{"n_layer": 10, "positions": "learned", "tie_embeddings": false, "lr": 0.00219, "lr_mult_down": 2.0, "train_tokens": 605700000}
Each number is 200 + 40 x the weight over its row's rms, rounded and kept within 0 to 999. Layers, rows and columns count from 0. The size before them is the row's rms in percent of the matrix's.

# layer 2 attention output (transposed), 384x384, rms 0.0717, rows 203-243, columns 288-335
106,202,297,213,207,203,165,280,205,191,296,238,207,185,178,182,203,203,181,151,169,175,198,253,227,273,177,226,208,252,261,170,208,104,120,202,241,249,194,201,211,222,215,186,225,149,208,205,223
109,193,161,199,227,147,189,217,207,176,269,186,192,266,224,214,160,243,194,183,195,237,202,248,145,299,260,169,237,185,201,228,226,232,164,163,181,204,195,236,213,264,247,188,187,205,228,151,244
113,200,170,195,301,180,182,91,168,186,188,301,244,154,239,206,256,183,205,169,264,231,167,194,173,172,295,279,167,135,150,267,212,177,143,221,130,197,153,205,165,212,255,151,218,171,93,189,209
109,174,242,141,263,226,224,196,184,167,273,189,173,215,210,166,215,262,188,201,171,179,151,178,128,224,240,233,183,237,159,208,216,182,246,215,171,168,174,177,235,251,208,140,177,183,192,191,133
106,204,183,153,208,214,142,207,185,217,151,189,148,227,211,242,195,174,155,139,187,176,250,233,152,164,206,208,206,257,197,170,203,174,241,253,256,157,152,194,176,215,214,74,276,156,259,130,196
112,213,221,239,267,197,198,177,246,223,202,227,261,153,244,203,245,231,219,168,197,201,178,222,176,200,264,204,153,211,252,206,220,204,192,136,264,224,236,134,189,215,230,199,185,186,148,290,278
110,240,179,254,224,201,202,276,194,164,148,153,132,194,214,190,244,238,220,275,191,181,164,239,196,247,185,185,238,204,198,233,234,224,174,203,230,263,185,219,157,237,194,224,158,235,193,283,209
103,169,151,221,216,143,155,261,153,186,206,162,187,152,215,208,259,225,212,266,225,258,282,235,228,138,155,163,173,153,298,292,201,162,249,215,221,236,197,148,171,172,196,210,210,224,190,286,222
103,123,170,207,243,200,265,143,203,246,214,204,215,192,218,148,212,153,247,190,205,110,211,196,271,250,157,242,234,163,175,192,139,255,204,216,231,221,226,249,267,180,237,234,197,220,177,88,148
105,232,134,150,202,198,197,295,268,294,178,103,249,146,239,165,245,170,204,135,141,166,184,231,214,179,167,201,158,240,167,251,134,193,198,198,250,166,195,145,136,253,227,180,293,171,188,251,196
109,191,170,109,235,236,217,228,137,235,202,206,152,230,136,197,213,180,191,244,174,238,197,177,195,189,252,165,87,155,198,133,222,97,180,212,187,229,230,204,208,247,178,174,288,174,205,150,110
102,167,179,182,195,267,201,237,255,236,250,204,210,231,260,232,199,131,231,237,173,184,200,201,289,189,287,270,216,163,209,231,154,164,220,172,171,199,244,147,171,263,246,218,188,198,203,224,180
109,229,140,218,276,124,183,196,163,169,179,215,201,185,216,207,226,241,163,174,215,174,201,143,219,252,180,183,147,156,173,166,168,153,232,268,226,241,230,200,250,248,126,104,286,198,198,159,174
101,193,255,237,188,217,105,158,186,177,167,215,238,219,188,220,194,176,182,199,186,144,228,264,170,264,209,162,182,193,191,190,158,272,253,235,179,175,192,229,201,105,237,211,160,210,201,214,149
105,174,232,185,127,178,217,231,205,167,288,242,231,184,184,203,265,224,225,211,149,180,234,169,193,200,274,194,172,200,199,179,209,172,202,250,239,224,248,227,284,224,185,159,252,172,222,210,271
108,177,214,200,280,237,181,101,228,215,198,153,185,152,188,182,203,216,159,252,216,162,147,171,256,218,195,211,175,177,134,153,221,226,198,160,133,180,203,203,228,222,185,228,201,161,232,182,173
114,131,140,209,136,173,272,265,221,193,227,233,149,242,158,131,209,206,246,163,202,187,303,166,243,171,246,173,219,153,203,117,163,198,141,226,179,200,166,162,203,211,219,200,191,267,179,224,187
121,231,302,201,171,246,171,234,231,203,204,173,185,128,171,179,217,217,156,208,233,235,197,215,168,159,174,209,162,253,206,214,210,222,174,255,172,205,170,220,178,196,267,241,187,281,149,203,290
107,224,161,204,193,238,149,189,180,125,202,262,198,235,272,237,167,220,211,162,189,212,152,221,149,217,168,212,159,229,228,205,175,233,219,221,133,265,214,170,175,268,213,201,187,214,174,230,200
112,191,92,172,153,184,216,156,203,153,201,231,224,263,234,248,268,134,136,167,207,133,223,232,160,209,182,200,182,211,172,262,188,161,255,185,278,256,226,117,179,170,283,267,204,193,277,254,269
105,225,229,200,225,167,234,179,222,211,210,152,227,171,215,264,192,218,230,166,224,111,203,222,127,227,212,191,149,246,182,157,81,191,220,201,186,177,204,222,176,166,198,199,243,205,242,116,205
095,157,289,222,244,173,274,271,136,177,247,207,199,233,243,211,209,195,211,216,165,195,253,237,230,171,222,242,249,171,183,178,236,230,211,338,230,197,230,263,157,218,187,199,186,226,154,188,208
112,205,253,195,197,205,248,173,175,151,234,187,199,176,208,231,197,213,190,201,234,251,160,203,155,215,255,216,251,196,235,198,265,190,198,169,158,166,214,178,192,195,191,191,98,235,151,235,246
099,134,138,166,156,145,238,190,196,219,240,251,162,232,257,224,154,189,200,190,181,367,192,269,198,168,215,184,207,199,160,188,184,106,160,220,201,237,179,190,194,182,223,220,184,180,135,223,213
107,196,207,273,247,234,147,149,185,189,201,223,263,176,193,226,185,167,252,246,182,140,214,180,228,214,247,223,139,297,214,198,218,173,192,192,155,188,155,260,193,180,223,184,216,192,122,162,273
100,211,261,214,267,123,223,154,174,157,208,240,264,104,216,171,200,160,250,208,167,164,225,242,92,213,182,238,158,200,220,159,225,211,213,263,209,236,205,280,197,204,187,152,251,169,139,184,245
110,204,247,249,241,183,238,246,181,205,193,294,165,124,215,211,212,317,232,210,228,148,168,223,170,166,167,168,242,241,180,228,205,238,141,201,135,165,153,214,131,164,180,159,174,285,196,258,242
103,187,94,158,209,139,259,240,250,157,141,152,254,183,150,223,197,153,223,220,167,178,250,274,235,209,153,210,258,166,149,266,213,212,158,233,267,257,174,200,233,262,221,173,199,193,221,239,212
097,206,158,172,177,193,124,151,234,222,214,182,200,213,260,224,215,230,215,219,264,189,286,247,217,172,147,191,131,218,267,214,139,118,281,295,203,160,193,181,153,220,151,190,176,193,179,205,238
104,197,199,219,251,230,202,138,139,196,139,228,175,172,229,198,200,298,108,172,179,159,198,182,154,228,165,221,233,155,178,209,278,249,248,170,206,245,235,259,244,160,185,198,131,194,216,212,239
112,233,197,116,209,207,238,218,160,165,170,133,179,117,196,205,183,209,188,214,250,218,204,203,173,157,197,226,247,196,209,235,185,263,247,197,194,186,204,139,265,255,266,184,162,169,109,146,265
105,196,180,200,158,235,230,188,139,166,166,214,249,151,189,272,195,213,265,130,183,290,192,217,137,207,130,224,199,158,188,171,182,150,266,178,181,201,217,189,173,207,251,174,168,195,203,144,197
107,217,218,286,168,219,177,156,179,113,200,186,158,239,133,140,205,132,160,209,172,201,198,212,145,232,222,180,210,198,136,207,206,176,210,191,196,306,207,260,223,206,221,133,139,263,155,242,210
108,251,200,196,199,153,190,215,162,205,231,220,185,173,248,210,193,150,233,214,194,249,233,202,206,259,206,192,214,154,245,252,182,213,143,240,159,180,135,201,196,208,233,166,158,256,143,216,219
107,212,212,180,206,221,220,182,174,275,196,216,177,135,196,231,163,193,252,183,210,163,159,143,134,182,169,188,192,180,192,278,187,188,244,193,222,245,158,188,127,185,258,188,199,122,345,218,155
110,205,137,190,166,181,168,217,205,169,216,188,171,158,138,205,188,236,224,173,141,216,224,229,198,231,170,273,202,271,214,257,179,200,159,196,179,191,245,108,207,225,172,221,165,181,224,136,127
103,211,149,209,188,214,173,213,218,214,170,182,216,243,256,168,207,184,236,216,218,184,157,253,174,185,248,192,240,266,170,208,197,174,178,252,155,194,216,199,158,202,253,209,179,232,214,233,128
103,212,76,242,193,248,223,231,154,184,248,168,194,211,139,135,152,151,230,200,160,184,238,264,123,177,198,185,255,245,203,212,185,243,162,156,154,164,215,178,189,236,334,217,272,171,226,228,150
103,237,237,145,142,178,205,138,198,139,194,207,203,161,192,171,175,178,162,219,192,226,256,241,143,242,158,183,149,159,182,234,163,181,205,160,177,158,127,194,122,231,161,204,208,183,244,238,196
106,213,239,229,200,208,296,169,165,158,111,220,247,227,207,155,255,230,205,213,217,233,162,222,236,246,166,208,200,211,169,186,112,204,173,141,195,142,196,147,231,149,207,288,204,287,215,200,200
101,185,214,191,213,207,161,162,181,198,236,175,167,128,232,196,203,223,171,256,188,170,233,237,57,211,181,196,223,223,142,231,157,178,267,200,231,169,163,226,158,176,234,172,127,223,149,250,258
# layer 2 attention value, 384x384, rms 0.0798, rows 204-243, columns 288-335
111,249,243,175,259,288,190,209,132,197,79,237,229,219,209,223,262,292,157,203,268,248,246,200,210,179,153,213,129,130,203,208,204,192,184,208,180,263,278,212,189,190,129,233,217,214,148,189,240
112,226,276,222,244,200,224,252,130,202,199,229,152,171,224,216,189,257,218,193,220,212,242,127,222,235,195,221,211,165,210,158,187,195,144,238,228,72,243,246,179,218,198,236,151,215,252,271,190
112,268,226,228,166,254,163,256,174,205,181,144,253,205,197,144,203,177,222,244,179,233,191,130,245,155,150,205,165,238,188,248,177,164,208,203,227,199,142,217,125,232,115,124,214,198,231,220,219
106,221,227,234,208,221,145,241,146,295,215,227,250,145,178,217,221,106,222,207,191,177,242,100,232,195,139,195,205,225,226,195,171,250,236,114,175,239,202,215,246,223,130,253,220,241,186,206,127
113,160,153,189,105,190,220,234,186,215,229,127,96,213,186,262,147,290,118,226,180,157,250,206,208,214,180,119,177,173,188,184,179,206,107,241,246,244,218,131,245,210,191,256,269,258,188,262,219
109,186,230,198,199,268,209,156,247,225,237,203,194,240,222,157,151,182,143,194,172,108,145,233,228,132,126,177,252,182,175,212,184,143,193,105,163,221,152,135,191,216,145,249,245,187,219,187,227
106,168,166,248,245,301,284,191,229,175,160,235,186,167,189,200,211,205,198,217,301,215,175,261,204,164,273,183,186,148,178,100,182,249,180,202,259,168,251,253,167,241,125,192,246,159,202,262,174
102,285,196,198,248,183,198,227,171,152,223,234,148,211,201,161,197,228,176,205,213,312,190,243,179,238,145,224,195,245,277,187,291,202,243,190,190,219,224,179,223,207,176,239,242,197,214,229,267
110,226,192,257,148,200,254,169,178,250,233,147,216,249,141,219,122,234,275,128,125,280,131,170,272,175,171,157,246,209,163,172,171,211,187,133,243,197,162,223,202,221,181,206,232,260,210,261,146
111,216,238,211,241,228,78,211,153,189,219,194,179,236,195,204,202,171,202,247,180,129,189,158,249,235,292,216,196,236,218,196,215,271,142,266,199,112,266,222,227,215,264,241,97,146,217,178,247
105,195,137,249,201,200,334,223,178,122,149,248,191,164,179,168,211,213,229,169,221,144,150,242,166,163,244,171,210,248,285,152,239,208,233,205,214,158,242,181,176,250,289,220,183,231,183,201,180
110,286,221,177,191,140,151,216,229,156,209,232,213,175,226,207,218,226,195,255,214,187,251,176,175,187,193,182,225,189,172,238,202,233,239,132,226,184,132,252,97,207,186,223,195,180,191,120,241
102,207,202,159,239,222,234,227,264,214,231,207,191,229,200,219,244,163,243,162,223,210,206,171,241,225,202,157,249,204,188,195,160,174,216,213,170,151,251,168,248,225,237,258,160,146,214,187,275
106,218,201,178,215,144,208,175,216,186,231,242,217,227,199,229,150,145,252,218,184,151,254,135,241,196,162,194,193,180,206,183,161,137,184,174,154,214,185,191,199,166,156,162,183,195,113,213,249
106,245,175,201,208,213,212,224,115,216,190,194,194,126,167,154,260,144,208,232,211,240,280,251,105,224,95,209,224,243,236,265,195,238,253,254,214,212,242,226,172,202,151,233,213,211,253,135,206
117,156,153,225,194,190,169,128,219,218,236,200,171,198,200,169,231,214,208,164,193,245,173,285,210,144,210,194,280,187,212,232,168,157,173,196,197,221,174,229,186,172,213,196,157,209,170,166,258
119,159,204,216,172,190,223,199,225,247,147,154,160,190,239,181,148,160,212,229,219,231,250,182,238,212,153,208,287,272,215,113,193,220,262,253,179,287,151,249,250,171,219,160,254,128,243,219,108
109,153,213,204,224,204,237,244,208,255,160,173,162,145,191,173,218,273,210,156,200,181,306,149,186,228,183,222,211,203,177,170,156,228,186,180,196,261,160,224,191,182,195,164,232,216,172,180,178
110,181,217,180,183,208,234,232,188,181,249,218,167,177,215,167,186,221,180,234,151,251,212,149,200,158,166,202,164,233,195,146,258,234,172,211,257,189,187,150,248,169,212,162,187,143,195,229,179
111,196,272,191,252,189,284,211,244,248,168,151,188,215,189,235,146,191,214,210,227,261,222,217,169,188,198,211,257,226,216,251,175,235,183,163,236,230,197,219,281,259,152,178,198,153,173,303,166
099,215,241,148,219,205,142,130,196,143,170,157,200,150,186,203,188,227,159,171,147,186,178,242,152,156,221,236,135,239,145,212,150,233,196,183,235,234,167,213,249,237,219,304,201,197,155,198,177
112,179,238,232,203,207,187,200,188,271,172,201,191,157,224,228,182,164,210,213,215,131,185,168,139,186,137,197,157,193,206,126,179,174,199,170,224,196,193,194,221,239,179,170,194,191,159,188,124
097,199,175,257,172,256,164,191,233,251,260,230,208,177,183,204,184,267,140,259,229,154,216,168,189,173,233,162,188,178,195,194,215,211,246,216,147,219,193,179,154,169,191,145,144,197,190,236,244
112,174,166,198,218,183,147,200,171,146,214,211,195,192,256,203,167,265,115,210,273,215,187,248,191,185,181,203,270,187,165,206,152,216,189,149,158,222,188,248,208,130,263,178,246,267,256,249,272
102,230,196,133,258,219,155,190,228,222,227,228,189,195,199,240,163,189,169,173,242,138,211,200,177,229,256,172,286,248,148,180,153,179,278,153,253,132,201,161,193,222,215,190,196,239,128,247,167
106,279,140,213,230,175,216,228,188,147,130,303,178,236,203,221,184,182,238,128,299,100,175,191,251,210,168,245,174,248,203,209,312,177,228,224,216,273,264,142,241,130,233,138,204,185,206,93,177
106,236,177,215,137,193,234,189,102,188,255,223,187,197,200,165,163,186,183,248,244,291,155,241,170,232,140,258,229,222,219,197,215,162,254,195,277,214,213,175,202,179,236,217,150,225,216,131,198
100,255,142,226,98,247,148,199,249,227,233,238,184,140,112,156,166,209,197,161,192,249,150,220,273,235,181,192,177,158,97,184,280,198,238,195,219,189,213,136,284,200,244,199,224,120,242,166,167
108,257,203,224,244,157,204,265,203,255,192,174,176,126,122,238,135,191,187,161,212,227,221,158,186,189,237,203,226,198,193,246,181,140,199,250,242,232,196,266,259,128,266,166,239,134,146,184,227
109,276,165,207,193,97,196,232,145,201,238,219,219,198,217,236,199,214,159,235,190,129,187,185,228,163,241,187,212,140,156,185,227,253,285,207,245,210,153,181,183,233,223,164,246,126,146,216,219
106,143,208,222,198,203,225,220,220,223,224,134,182,159,176,214,191,175,187,184,167,189,173,233,163,239,199,191,166,220,120,224,265,223,209,163,236,204,190,153,165,213,224,230,233,245,161,192,114
112,175,196,233,213,170,174,236,151,170,170,181,179,182,189,189,240,179,191,109,163,192,221,214,264,199,189,211,243,250,193,246,159,197,201,261,283,168,184,197,180,240,179,181,161,228,228,250,299
106,186,205,156,251,180,214,169,165,204,199,195,114,196,182,241,185,184,200,185,204,159,219,248,237,159,146,289,252,259,180,179,119,253,245,125,224,214,188,190,196,184,181,201,201,217,226,219,224
111,220,137,193,239,212,179,203,130,197,194,211,168,183,148,174,191,149,216,133,171,252,209,184,242,183,230,166,193,111,249,233,162,281,208,219,262,198,247,231,209,185,235,166,193,164,190,185,160
108,232,161,222,230,179,158,253,194,209,230,201,158,180,176,181,168,229,210,205,234,166,171,182,239,219,221,162,212,222,232,165,212,262,239,194,232,88,217,198,244,206,218,205,177,231,216,199,217
103,197,285,229,168,199,211,220,157,171,179,283,159,226,147,193,173,243,243,236,168,261,165,141,136,244,264,150,184,232,243,175,203,205,281,176,146,251,185,243,116,196,177,245,249,233,232,222,208
100,193,256,140,206,232,203,216,182,239,170,243,162,240,183,211,163,227,240,266,194,225,151,163,192,237,263,206,292,195,151,228,197,209,159,138,204,139,229,265,130,218,186,129,231,214,167,208,255
102,219,218,171,217,234,162,278,279,200,283,166,176,220,191,207,188,216,224,156,271,251,235,237,176,235,173,210,236,220,217,160,245,177,139,213,231,189,220,243,261,137,104,184,181,200,157,163,239
104,290,246,147,200,173,259,125,179,236,252,265,180,223,247,246,209,284,252,171,231,199,238,197,169,147,191,195,126,251,174,254,168,201,191,225,239,183,158,198,166,115,204,128,172,204,229,200,219
105,141,209,198,192,247,205,224,175,213,191,220,209,190,125,224,228,211,219,193,157,229,230,273,195,160,199,243,231,135,160,196,185,181,253,208,275,266,170,115,141,214,189,178,153,135,181,222,200
# layer 2 attention query, 384x384, rms 0.0437, rows 224-255, columns 288-335
105,199,265,237,220,266,222,168,250,117,194,151,258,199,152,233,183,241,227,214,193,182,148,133,124,164,196,195,217,205,128,273,179,214,178,217,157,229,235,283,99,204,255,258,210,188,155,141,115
115,179,106,207,245,226,234,116,141,144,188,178,225,222,178,172,195,167,242,159,212,261,132,186,131,126,207,202,188,160,231,164,193,240,233,197,231,197,196,146,150,129,278,187,253,226,221,149,123
101,178,176,252,145,221,223,258,209,136,202,245,186,203,254,134,186,246,254,187,179,190,165,187,191,201,252,172,262,208,189,184,259,219,206,259,200,229,162,161,129,204,205,186,129,245,253,203,197
097,178,172,193,175,225,198,194,196,175,222,181,225,159,150,189,183,231,190,156,221,100,236,165,254,163,191,194,224,234,199,183,217,223,185,312,171,244,209,211,206,241,274,83,229,201,233,222,262
099,187,135,179,148,255,271,157,238,216,207,255,148,209,161,157,169,165,249,174,192,261,236,282,127,188,139,175,197,181,135,223,150,222,223,165,188,221,184,243,149,187,192,186,182,243,165,261,243
104,241,277,176,222,192,220,293,207,197,245,149,167,217,204,225,234,197,197,189,215,146,222,169,249,202,261,160,201,225,180,224,183,250,169,186,249,234,167,212,184,141,173,186,125,179,185,217,186
103,173,229,185,201,225,201,227,158,232,190,185,280,180,162,153,258,178,235,179,177,229,227,196,169,238,209,242,190,179,151,194,225,191,215,168,263,316,249,236,240,180,256,261,204,218,198,164,181
106,149,176,204,151,184,128,211,153,183,228,227,180,169,170,237,154,147,214,174,193,214,208,207,308,230,222,251,142,245,178,221,207,191,155,150,159,288,205,178,226,195,173,207,227,206,212,228,201
098,211,134,211,217,210,212,165,236,228,202,188,205,120,207,175,227,241,230,254,130,194,203,161,203,150,265,229,229,127,225,146,220,226,260,179,189,170,232,196,180,211,200,214,140,203,252,165,170
097,247,208,224,202,191,206,245,223,209,262,177,99,152,104,169,109,269,172,169,178,237,190,198,176,153,222,155,175,192,217,232,166,198,172,243,197,206,169,194,267,259,267,243,132,179,174,168,234
101,200,142,266,155,234,175,268,198,203,175,162,267,197,188,238,246,283,209,200,188,150,138,193,168,199,121,193,255,175,190,238,207,206,227,188,224,170,160,206,191,216,186,224,132,135,282,193,217
100,182,177,195,167,152,210,213,191,192,260,271,129,177,115,227,162,169,197,194,212,189,232,189,139,216,161,259,259,164,253,215,169,160,204,202,165,207,226,242,178,155,307,140,186,177,208,159,126
104,243,142,259,235,214,199,260,278,136,161,198,141,253,216,202,175,192,215,128,258,199,221,198,202,165,225,241,209,282,194,205,210,215,206,141,193,203,175,202,175,208,220,147,211,248,182,249,115
101,179,154,230,203,149,242,166,176,169,226,236,225,177,159,157,190,159,197,234,195,223,230,167,243,214,181,163,218,212,160,160,192,243,208,255,218,183,269,185,258,221,98,200,242,228,217,189,150
112,121,135,153,221,226,240,215,231,205,266,158,250,218,209,227,186,180,146,220,205,193,210,165,302,185,228,224,165,277,151,219,278,203,202,193,224,188,201,247,227,127,175,213,147,246,273,173,222
108,170,200,197,276,164,206,187,224,151,186,233,203,167,199,275,215,216,214,164,288,154,244,300,265,176,209,192,164,190,134,179,163,166,299,172,184,231,204,219,242,200,183,168,110,143,233,193,154
111,150,171,151,243,195,232,152,148,179,217,159,220,216,164,221,221,204,210,199,184,217,175,179,188,250,230,238,155,191,246,201,204,198,188,201,168,117,194,172,151,222,149,208,210,195,199,190,197
109,196,241,251,249,146,139,229,190,249,180,216,188,245,186,225,160,205,142,190,154,156,153,170,144,172,232,220,208,227,267,237,165,197,147,201,227,184,165,263,153,175,115,181,202,137,243,171,166
106,253,230,219,202,189,272,177,187,259,183,236,275,212,218,192,167,186,218,168,182,224,252,168,239,192,192,238,288,183,215,203,181,222,181,191,196,188,193,247,193,232,225,190,177,221,269,131,110
096,168,171,176,219,240,154,284,219,225,176,149,159,246,227,193,170,169,241,199,156,148,204,227,174,171,192,149,254,219,210,289,177,187,180,159,200,205,181,192,192,191,181,161,168,156,290,165,192
104,201,305,183,197,139,237,149,127,170,181,245,264,199,197,232,190,153,223,213,249,232,194,193,182,195,263,230,179,182,156,220,244,196,282,241,201,166,163,206,170,175,247,214,226,188,207,79,239
105,170,205,152,254,197,188,135,189,220,225,267,167,170,232,212,172,202,220,277,194,168,156,191,212,135,209,211,247,220,246,219,252,264,241,173,162,193,241,183,274,182,238,224,209,223,206,178,241
104,143,171,244,259,192,179,169,260,210,319,185,194,172,274,230,190,188,172,252,214,182,176,162,198,261,224,131,185,223,174,225,152,178,238,193,232,221,159,225,162,182,235,202,190,232,240,261,154
107,215,220,233,236,173,160,154,205,225,162,200,230,209,192,256,198,282,163,243,295,204,205,162,262,151,207,232,188,203,199,170,256,209,195,245,180,277,185,284,195,205,217,199,158,265,228,197,316
104,230,117,204,209,185,186,175,188,277,186,218,221,114,167,142,205,143,159,130,177,159,216,196,197,190,165,254,169,180,187,199,276,196,162,205,164,198,250,206,226,149,221,162,242,172,132,256,201
101,226,184,212,241,268,193,179,127,178,137,119,182,182,213,253,242,235,198,301,142,92,203,222,230,158,190,244,256,222,172,166,214,186,203,262,218,154,171,205,224,192,243,187,200,269,189,200,171
100,283,195,161,160,206,263,218,285,185,225,230,243,241,146,160,214,201,242,178,247,195,180,174,229,152,157,182,232,171,233,193,230,175,179,171,196,194,204,188,217,189,206,274,247,129,255,219,137
096,134,229,236,166,193,230,187,263,198,179,211,135,225,151,314,202,223,111,190,178,201,170,167,277,202,268,153,220,215,220,200,152,175,128,182,280,173,207,267,159,216,234,95,206,195,276,249,320
104,223,175,159,230,215,198,280,168,276,186,146,173,191,227,180,184,111,214,181,163,205,204,192,144,203,276,177,135,156,232,237,97,244,192,148,200,225,215,211,171,245,228,247,189,173,198,214,186
105,160,118,170,227,219,177,207,229,239,211,171,248,142,211,218,191,225,184,263,203,237,256,180,238,196,194,203,170,205,223,182,187,188,196,205,190,128,179,230,200,188,241,187,246,133,204,225,141
106,241,297,176,158,171,240,226,184,181,183,183,226,231,219,171,202,200,144,175,219,147,188,197,215,230,204,181,202,243,177,236,264,257,223,167,180,201,180,197,209,204,262,149,211,103,157,222,206
098,264,224,140,188,149,214,209,206,269,186,211,208,165,231,188,210,192,189,165,183,253,212,202,269,214,191,200,165,152,170,212,247,201,272,142,206,175,193,190,252,197,221,142,183,144,159,177,94
# layer 2 attention key, 384x384, rms 0.0486, rows 224-255, columns 288-335
112,258,196,217,138,107,198,227,173,253,232,229,230,224,234,234,275,205,213,219,195,163,187,157,250,194,211,199,161,206,235,224,147,222,178,188,294,176,212,204,294,191,187,155,209,159,283,247,258
116,247,185,190,203,233,150,256,237,250,160,221,166,99,197,136,240,195,129,135,201,253,231,231,205,289,185,203,191,201,193,250,185,140,198,163,126,251,169,197,216,228,216,307,166,132,255,231,212
107,222,261,127,183,216,191,215,230,199,177,222,183,170,183,225,238,216,122,274,178,168,200,181,242,239,207,239,148,173,205,215,155,213,132,170,236,212,249,224,133,216,235,234,239,234,205,274,191
104,216,251,218,159,208,169,182,196,207,241,274,224,212,211,176,233,205,216,242,154,198,160,305,155,202,145,311,202,199,179,247,151,150,224,218,220,221,173,229,194,246,165,189,199,146,167,166,234
099,194,280,216,121,196,240,165,159,204,275,253,202,235,258,165,119,176,214,266,202,139,171,205,158,192,174,191,180,225,205,166,203,276,205,162,235,208,242,174,237,192,205,289,230,238,216,127,137
111,190,284,153,235,256,182,220,321,194,223,186,255,196,239,200,230,289,221,195,205,261,169,231,166,203,182,179,189,213,232,263,104,192,179,165,152,147,196,167,165,202,166,206,193,142,217,214,150
106,276,173,222,201,217,154,212,179,162,169,189,145,205,222,137,198,238,131,160,247,161,172,177,180,182,235,253,226,279,245,185,157,200,239,212,158,160,192,133,182,306,146,196,223,183,184,195,282
112,206,216,196,225,189,216,170,228,244,211,206,146,221,286,173,169,233,172,240,168,146,160,87,159,220,172,86,292,188,196,310,118,194,218,261,253,146,204,252,260,239,281,163,245,251,279,262,144
115,198,249,179,267,230,191,228,260,251,148,155,187,273,197,151,209,221,171,270,166,203,176,118,272,245,222,195,248,212,168,270,181,136,123,209,161,199,208,195,162,176,207,158,247,271,225,257,217
109,160,187,256,190,245,221,175,244,141,218,154,282,238,223,231,237,158,244,256,179,197,178,200,271,188,182,251,149,249,207,213,202,268,231,227,171,170,204,208,169,181,172,197,168,222,271,259,182
107,185,202,215,266,202,172,270,219,205,170,147,127,242,206,227,200,184,206,179,146,143,232,151,222,164,240,234,204,180,233,246,206,268,214,175,194,193,195,189,182,183,269,157,247,177,189,256,161
106,205,250,200,182,100,183,150,217,178,208,196,234,265,196,205,238,274,195,217,169,200,212,243,186,229,246,159,155,256,156,174,200,257,135,216,126,206,199,209,161,188,195,273,164,242,165,171,277
114,220,244,151,188,242,271,212,214,236,236,185,185,249,141,146,179,180,129,203,242,222,148,137,209,191,237,198,228,216,224,213,284,198,140,194,190,172,204,223,220,169,139,236,175,187,232,169,220
114,292,167,190,154,116,199,209,179,141,173,231,167,192,211,189,183,233,260,237,207,144,196,271,116,114,125,216,225,159,200,233,206,157,177,167,207,267,209,248,118,204,243,106,315,192,169,181,215
113,263,219,234,227,147,208,199,221,169,156,164,217,205,173,286,169,201,178,138,254,193,209,265,162,204,250,234,260,182,279,197,222,168,259,246,192,205,150,183,206,155,190,248,138,167,190,155,151
111,166,168,171,211,243,220,227,260,202,198,120,147,219,188,209,250,287,162,223,172,157,262,162,140,159,173,200,293,238,209,239,165,265,93,219,229,187,239,167,211,203,203,264,161,241,185,197,249
112,219,184,242,135,200,157,272,285,231,194,250,156,149,202,257,161,181,209,229,165,167,179,173,199,191,216,194,205,189,123,144,168,162,125,201,190,191,220,189,236,187,243,218,152,254,216,99,189
109,242,170,172,190,283,209,182,267,237,206,205,161,180,268,209,224,175,185,153,245,208,108,204,200,232,164,253,214,267,181,202,167,182,202,226,286,199,171,177,256,209,201,247,270,187,219,181,194
106,160,228,287,154,232,185,234,253,131,190,206,162,201,188,193,192,188,218,231,207,221,123,201,252,210,224,182,274,286,195,150,201,162,175,170,211,239,125,191,264,172,180,262,226,163,205,171,213
099,125,145,186,184,135,170,247,257,140,192,222,163,201,201,254,216,171,190,164,207,240,217,169,202,259,193,206,170,257,268,239,229,202,111,251,176,209,238,206,309,270,251,200,247,233,241,221,163
109,237,119,217,261,195,145,207,261,231,170,150,215,178,283,195,269,163,161,196,176,196,225,141,282,200,122,153,181,177,164,219,177,193,180,157,293,228,279,193,142,152,141,216,72,228,176,201,195
115,223,214,167,169,190,259,212,212,219,191,165,237,227,288,209,222,131,161,172,198,172,207,176,225,195,213,312,184,171,214,188,156,133,194,221,248,172,148,229,168,235,152,145,254,141,208,232,223
104,236,228,192,215,177,144,154,271,225,145,161,162,196,140,199,215,173,192,196,282,148,216,206,200,179,237,196,257,230,245,204,198,164,224,199,216,175,270,217,254,225,184,143,215,214,155,234,202
110,220,192,168,178,178,234,181,157,178,196,170,211,190,204,212,225,223,172,205,175,179,222,231,253,221,197,162,197,161,124,220,169,245,240,172,208,114,209,214,211,177,241,121,271,135,191,164,103
106,212,259,180,211,171,211,208,232,209,248,167,199,291,180,200,133,193,123,213,143,221,127,174,223,174,162,148,147,149,218,170,184,187,124,254,210,205,141,179,207,252,184,208,194,243,172,197,124
103,151,155,131,161,188,158,320,200,282,174,222,127,182,98,252,216,219,178,217,157,267,183,240,193,222,263,187,176,170,234,232,105,209,148,162,212,257,134,246,167,209,161,256,127,209,271,278,227
111,192,202,155,222,150,177,187,145,91,174,205,169,169,217,136,192,155,212,187,146,186,182,245,140,251,207,159,153,209,203,163,139,205,178,242,146,206,204,219,186,300,176,171,207,196,135,197,256
106,220,203,191,170,233,189,123,169,203,216,255,213,200,117,126,159,166,151,185,165,173,249,229,230,172,155,258,237,196,196,101,216,252,269,149,222,155,102,220,254,136,219,276,189,169,138,205,152
107,268,171,195,213,211,220,180,236,132,252,158,204,199,155,161,255,155,246,131,302,254,208,214,266,191,146,171,252,238,173,217,242,186,151,145,161,233,257,182,285,198,199,123,187,248,251,209,184
113,176,192,214,241,196,209,170,211,156,167,89,140,274,186,214,211,253,247,159,197,166,211,238,192,276,193,191,276,252,167,224,186,269,180,217,259,247,229,242,174,127,179,171,169,295,234,283,178
110,210,203,195,209,224,191,145,221,235,199,232,169,116,221,215,195,210,229,275,113,246,206,202,158,138,192,162,223,265,183,166,185,212,195,222,185,206,208,208,275,183,125,246,158,197,244,181,180
099,301,214,272,238,245,172,218,203,271,136,242,188,209,266,163,191,240,162,296,254,190,145,204,254,218,233,236,192,143,214,213,192,195,200,169,207,190,200,175,184,184,167,267,223,240,260,309,216